Each number is 50 + 15 x the weight over its row's rms, rounded and kept within 0 to 99. Layers, rows and columns count from 0. The size before them is the row's rms in percent of the matrix's.

# v: layer 3 attention value, 448x448, rms 0.0748, rows 24-51, columns 0-55
# o: layer 3 attention output (transposed), 448x448, rms 0.109, rows 24-51, columns 0-55
v24 105:59 54 49 31 79 51 55 60 56 71 45 44 68 64 61 08 72 49 37 24 36 48 49 59 76 70 53 42 51 73 51 31 36 72 56 45 69 62 47 38 34 50 62 64 43 48 55 51 58 43 54 18 50 49 39 46
o24 106:40 52 54 57 32 64 67 38 46 69 47 26 69 73 67 62 57 44 62 23 62 56 54 42 57 63 36 57 01 48 48 47 36 61 52 49 53 57 55 39 35 77 80 63 70 46 34 51 52 50 29 43 30 49 67 62
v25 100:41 23 37 42 58 81 48 51 37 40 68 54 89 29 64 36 63 22 15 45 75 66 28 27 73 53 57 14 51 63 47 50 23 44 53 33 82 49 30 25 75 57 65 68 58 50 63 44 18 61 73 52 44 77 59 81
o25 103:44 56 42 57 35 43 51 29 37 48 71 62 45 47 37 54 57 38 61 46 52 60 67 46 35 56 56 37 59 57 53 34 50 51 55 67 43 41 63 47 78 60 90 66 39 58 60 61 43 39 52 42 52 79 49 63
v26 108:49 22 43 48 37 40 16 58 53 60 50 73 60 53 56 57 45 57 49 43 56 86 72 50 71 41 57 37 74 53 40 49 42 55 50 66 52 21 44 46 68 37 60 54 33 57 82 19 32 59 42 81 50 62 52 53
o26 104:46 50 39 28 31 48 46 61 35 63 50 58 46 43 65 41 83 43 52 44 67 59 37 29 36 51 55 54 67 51 37 49 76 64 46 54 62 49 52 69 28 62 69 48 52 49 46 46 58 75 61 31 62 62 75 38
v27 096:46 37 54 55 52 39 30 55 45 62 76 40 34 65 36 61 54 27 50 38 24 60 30 69 65 31 53 46 47 76 57 48 44 54 35 40 49 47 47 30 54 48 55 62 81 58 46 42 70 59 15 45 49 58 39 56
o27 100:46 35 42 45 82 63 33 24 39 40 51 66 31 51 43 63 65 44 59 34 25 55 53 73 46 39 47 41 59 29 32 48 56 61 32 26 47 34 43 35 34 37 61 45 20 73 59 43 41 60 44 67 97 79 38 46
v28 103:71 38 58 56 72 50 38 41 65 47 67 70 26 33 49 39 52 60 50 76 22 64 79 73 49 50 41 52 28 37 34 43 21 24 40 50 60 54 43 25 80 55 44 55 70 71 33 61 42 82 67 34 55 57 55 36
o28 102:45 70 40 47 88 54 51 36 61 51 60 63 45 02 35 46 64 42 42 75 40 58 47 45 41 37 41 46 38 54 69 77 65 59 59 60 42 47 46 22 58 63 45 74 59 35 51 60 74 35 62 38 33 75 36 42
v29 104:78 22 39 68 63 31 65 36 38 52 35 78 32 43 24 24 24 39 40 51 72 47 51 44 44 40 58 69 85 36 20 58 30 16 41 65 44 61 35 37 40 61 59 63 25 56 49 59 48 36 49 35 80 50 36 41
o29 105:42 34 45 59 49 52 45 53 57 66 52 48 54 52 56 56 23 41 40 39 49 50 48 40 47 39 54 42 84 54 41 44 30 59 83 47 65 44 54 33 40 11 58 19 63 32 65 66 74 49 52 21 48 34 30 47
v30 102:52 54 48 60 77 72 36 49 52 65 52 40 46 80 57 46 43 61 62 45 50 21 61 44 34 49 54 39 43 29 50 66 59 24 52 68 25 30 51 65 55 85 42 69 42 68 43 75 09 65 36 40 38 47 36 43
o30 105:50 23 75 75 75 45 61 61 43 62 28 22 25 28 39 31 49 57 45 31 63 41 57 52 43 41 65 57 46 78 56 40 81 25 27 65 71 64 39 49 78 59 40 45 63 40 57 26 60 47 41 07 55 47 58 37
v31 103:57 42 47 39 54 43 38 36 49 36 29 47 46 50 52 22 31 60 32 25 19 58 41 38 44 44 37 62 41 42 65 55 66 37 49 57 60 23 64 39 76 27 49 43 50 69 47 61 66 64 29 46 48 62 48 40
o31 105:47 45 66 65 60 58 63 66 46 48 26 62 52 77 53 41 59 71 35 12 56 41 45 71 52 35 41 47 80 48 39 13 58 49 66 36 66 51 39 46 47 43 49 44 65 41 40 77 39 69 46 49 36 45 43 57
v32 102:51 63 55 40 33 28 31 60 47 42 21 48 42 35 62 52 54 41 56 55 27 37 53 45 57 59 39 77 64 66 69 18 24 47 43 55 18 36 55 55 58 79 38 41 38 59 82 43 47 49 66 47 69 74 24 50
o32 106:60 49 45 53 39 60 23 35 30 41 49 44 63 79 64 35 33 72 68 37 48 33 59 44 56 70 53 56 49 61 66 58 49 51 48 55 51 18 36 45 46 47 36 59 24 44 43 65 55 55 27 43 54 63 39 48
v33 103:34 49 42 46 41 69 24 44 53 49 42 63 45 23 36 47 48 37 47 51 58 49 39 35 47 32 50 35 58 41 58 26 67 57 62 54 55 81 72 62 43 52 60 39 50 64 47 48 70 43 26 17 44 57 43 48
o33 100:63 63 50 63 68 37 35 58 51 32 54 39 46 58 79 66 50 67 64 43 26 55 56 46 80 50 63 51 53 39 44 48 55 71 45 50 48 71 62 49 30 35 49 51 51 45 40 62 84 49 34 44 42 66 53 38
v34 102:59 58 44 67 61 67 40 56 74 54 42 44 15 55 63 57 30 21 46 42 62 25 27 31 44 71 72 59 32 42 33 57 55 54 56 54 24 51 78 30 50 45 33 65 58 37 33 32 27 58 74 53 41 48 78 38
o34 103:66 74 56 29 26 29 76 51 45 70 43 43 43 55 62 68 35 63 66 53 50 52 35 44 53 76 57 65 39 56 50 13 36 70 42 36 38 37 30 55 47 40 35 65 42 64 76 56 43 54 86 49 73 30 63 61
v35 101:59 49 73 64 28 62 59 71 48 14 44 61 57 20 76 78 41 72 59 45 29 38 30 49 51 39 51 65 50 42 82 38 59 69 58 49 53 22 35 50 32 52 76 64 43 29 56 69 64 43 33 45 57 55 42 57
o35 099:50 66 76 68 82 47 56 65 63 21 66 65 53 52 48 69 43 58 34 20 48 55 55 43 44 54 58 58 34 48 62 27 57 54 81 34 76 26 52 46 31 25 51 66 36 36 42 74 49 55 66 56 40 43 51 66
v36 104:29 53 70 34 63 49 44 48 31 49 26 61 40 48 18 76 43 60 57 71 38 56 56 57 54 60 57 45 48 63 59 39 80 37 22 50 48 38 63 51 57 28 78 61 51 53 48 38 55 68 80 57 31 48 59 71
o36 103:52 82 66 43 61 31 58 45 02 75 51 60 38 56 52 43 59 66 49 84 43 67 18 43 72 41 37 54 58 60 48 61 70 40 36 66 56 55 45 55 45 61 64 53 40 59 61 49 60 56 56 59 31 51 49 64
v37 097:59 27 59 70 43 56 51 25 51 31 71 37 58 30 51 25 32 93 45 62 30 44 63 48 40 65 55 44 44 21 52 47 46 44 46 40 52 42 36 45 66 53 41 64 42 75 65 36 38 27 50 68 49 79 60 48
o37 101:55 52 62 50 52 37 31 25 44 25 71 45 38 46 76 43 39 58 42 56 53 48 71 50 57 81 35 48 51 62 49 55 40 38 73 60 54 43 35 49 75 38 34 45 52 53 24 52 57 72 41 24 62 82 46 49
v38 101:54 61 48 28 25 49 63 61 54 29 63 78 30 44 65 47 40 56 55 76 52 56 61 60 72 36 43 54 52 30 53 32 69 58 42 48 50 30 76 48 48 40 68 46 59 67 65 34 43 49 85 59 27 62 54 37
o38 103:39 60 39 54 49 55 42 52 36 45 56 62 33 25 64 47 73 34 68 53 39 50 28 60 51 50 48 30 59 40 55 63 75 34 65 45 36 37 58 58 37 42 32 43 50 99 62 87 61 54 44 41 77 53 47 65
v39 099:60 70 33 40 33 50 48 50 49 56 23 46 48 68 30 48 25 55 73 47 37 52 75 37 47 21 79 58 55 51 69 48 29 45 28 60 67 54 64 77 60 74 41 99 61 27 60 56 58 32 13 30 31 22 63 73
o39 107:78 51 60 52 61 80 64 29 74 55 20 58 37 52 53 50 37 56 58 57 44 27 22 70 68 67 67 64 65 53 09 58 44 51 53 40 51 33 46 36 54 66 56 79 50 43 57 50 51 46 36 60 26 54 59 63
v40 103:48 48 52 56 34 70 62 55 45 66 41 83 72 24 55 49 74 40 60 44 53 65 46 51 73 59 49 41 43 39 70 50 37 43 73 35 67 61 48 49 36 37 78 65 68 61 41 31 40 45 53 38 57 42 33 42
o40 100:26 43 60 21 49 84 54 76 37 38 38 51 61 42 54 36 22 50 65 36 30 32 64 55 73 65 37 35 61 46 54 44 59 49 50 69 56 46 42 29 48 27 40 60 52 39 60 59 37 62 45 47 66 66 37 43
v41 103:44 55 64 32 50 40 50 34 38 42 30 45 30 29 31 41 55 54 56 56 39 51 52 55 49 45 47 81 34 61 73 08 54 43 12 40 49 40 62 40 50 53 37 35 53 47 34 23 37 30 47 51 55 43 62 41
o41 103:40 34 78 46 39 52 69 39 74 32 64 50 63 62 47 56 56 60 43 42 52 52 40 57 65 34 42 66 53 35 37 51 51 42 69 34 33 38 49 70 68 84 29 43 55 36 40 57 48 83 44 61 58 58 27 42
v42 104:35 45 44 37 70 47 45 39 33 38 51 54 61 67 33 61 48 55 61 45 54 39 26 88 27 45 31 45 71 53 45 78 30 42 58 41 81 62 43 76 45 23 27 60 50 35 62 62 49 53 25 57 53 41 44 49
o42 101:57 70 88 57 35 62 56 55 27 82 54 44 44 56 48 67 56 53 41 61 74 74 56 56 48 57 73 53 41 40 68 29 57 81 55 34 54 59 40 66 41 46 66 66 62 40 46 45 48 70 39 41 27 49 29 64
v43 096:36 54 53 50 63 31 80 52 53 49 60 58 50 63 39 61 52 72 45 42 44 56 58 44 36 52 43 39 42 78 49 45 86 30 33 52 74 57 42 70 59 25 62 38 43 56 50 81 34 50 46 52 50 22 67 64
o43 098:55 54 57 56 48 53 53 50 63 39 40 48 38 68 41 45 46 43 49 78 55 84 42 69 28 73 74 60 58 60 56 44 71 63 29 53 69 77 51 68 39 58 40 36 32 59 42 55 37 47 34 30 27 34 52 58
v44 104:43 32 53 46 53 49 66 36 59 58 61 60 24 34 39 46 49 33 44 58 61 52 63 54 33 47 20 82 33 50 71 62 53 43 66 59 25 49 50 54 66 69 50 62 14 38 65 42 33 38 59 59 67 46 46 68
o44 107:78 59 46 68 46 43 51 31 73 88 50 75 51 52 64 71 61 42 74 64 25 12 42 45 58 47 55 71 57 69 58 50 36 52 66 64 35 76 64 55 38 67 72 29 48 35 55 44 21 56 37 55 53 69 57 48
v45 106:36 33 83 48 37 59 42 64 77 55 52 19 33 30 68 33 45 45 71 26 82 44 34 49 63 44 49 14 56 36 28 53 51 31 67 14 72 38 23 83 87 61 75 51 36 58 55 71 30 54 65 62 25 65 64 34
o45 109:52 29 32 68 50 53 45 56 70 37 55 63 62 41 22 43 43 60 41 37 38 49 50 59 61 41 43 29 73 42 64 76 50 58 66 43 51 46 41 49 25 80 59 54 25 45 36 35 73 70 48 53 52 54 51 54
v46 106:55 71 58 30 56 72 55 77 87 56 27 43 54 48 52 37 59 57 60 67 69 50 43 68 38 64 52 29 70 83 58 32 40 52 57 39 54 30 60 52 51 59 49 34 21 36 68 35 34 44 66 40 52 28 53 73
o46 103:51 25 62 27 78 70 50 45 69 51 50 55 48 52 68 46 52 14 43 37 49 53 35 55 57 40 54 13 42 46 44 53 41 73 42 45 55 29 34 51 38 52 69 65 54 66 69 64 66 27 80 55 16 54 60 51
v47 100:47 25 46 43 19 37 39 42 51 29 53 18 73 52 70 45 57 41 83 49 62 11 36 65 55 60 59 60 42 62 53 63 45 27 38 59 46 49 69 65 71 62 42 57 68 34 54 76 54 39 53 53 65 44 76 66
o47 102:69 41 31 71 56 32 54 79 47 24 44 26 52 52 49 23 55 53 58 66 38 54 60 21 53 27 52 51 64 46 43 69 48 50 38 26 53 72 61 64 43 54 59 37 68 50 33 76 48 43 59 61 27 51 75 54
v48 104:37 60 46 31 38 56 52 46 19 52 75 65 36 34 93 56 59 53 57 50 68 54 53 63 68 58 59 48 50 60 52 52 28 56 68 36 45 49 43 38 47 36 41 40 47 61 53 70 36 34 65 73 23 51 28 79
o48 109:49 55 45 50 50 34 58 54 35 65 55 37 58 39 39 45 44 48 43 32 43 45 36 62 42 75 55 39 38 21 44 60 52 38 72 47 45 48 65 38 54 59 45 40 61 36 32 60 25 41 64 63 62 38 56 56
v49 105:55 56 62 70 42 41 43 30 77 30 49 65 32 49 88 42 40 27 39 65 52 70 31 22 71 70 54 37 53 53 47 50 33 47 65 81 70 47 72 45 36 45 50 11 55 63 58 25 66 70 30 59 50 40 54 34
o49 104:70 66 61 49 19 45 81 57 53 63 64 56 26 59 60 85 50 54 42 56 30 24 31 42 45 69 36 54 42 53 97 58 32 66 26 56 33 41 81 51 46 34 73 26 55 30 59 53 39 50 49 61 73 56 36 26
v50 104:60 67 44 23 44 48 37 44 36 43 74 22 62 47 84 39 43 53 47 64 56 29 48 56 62 59 56 30 74 64 72 61 72 66 65 43 43 52 38 36 60 79 56 63 35 50 33 31 71 60 34 51 74 50 39 45
o50 106:56 48 35 50 20 92 49 60 58 53 39 55 37 56 52 58 59 44 61 69 53 46 40 45 39 45 65 58 25 75 52 54 72 48 77 44 50 39 41 50 60 31 32 58 51 24 24 36 50 11 69 71 77 64 45 53
v51 107:45 75 21 51 53 34 67 60 49 42 51 32 40 31 76 50 53 61 46 35 56 43 62 23 47 47 49 44 49 49 77 45 22 50 25 62 42 52 19 45 58 48 53 33 65 51 23 59 47 61 52 45 67 58 57 50
o51 106:53 15 43 30 34 45 80 51 37 19 54 66 61 43 38 56 82 47 49 38 35 56 49 42 63 35 59 47 50 57 47 42 31 67 46 35 21 66 61 58 54 49 43 53 66 56 19 55 67 37 47 48 95 42 52 24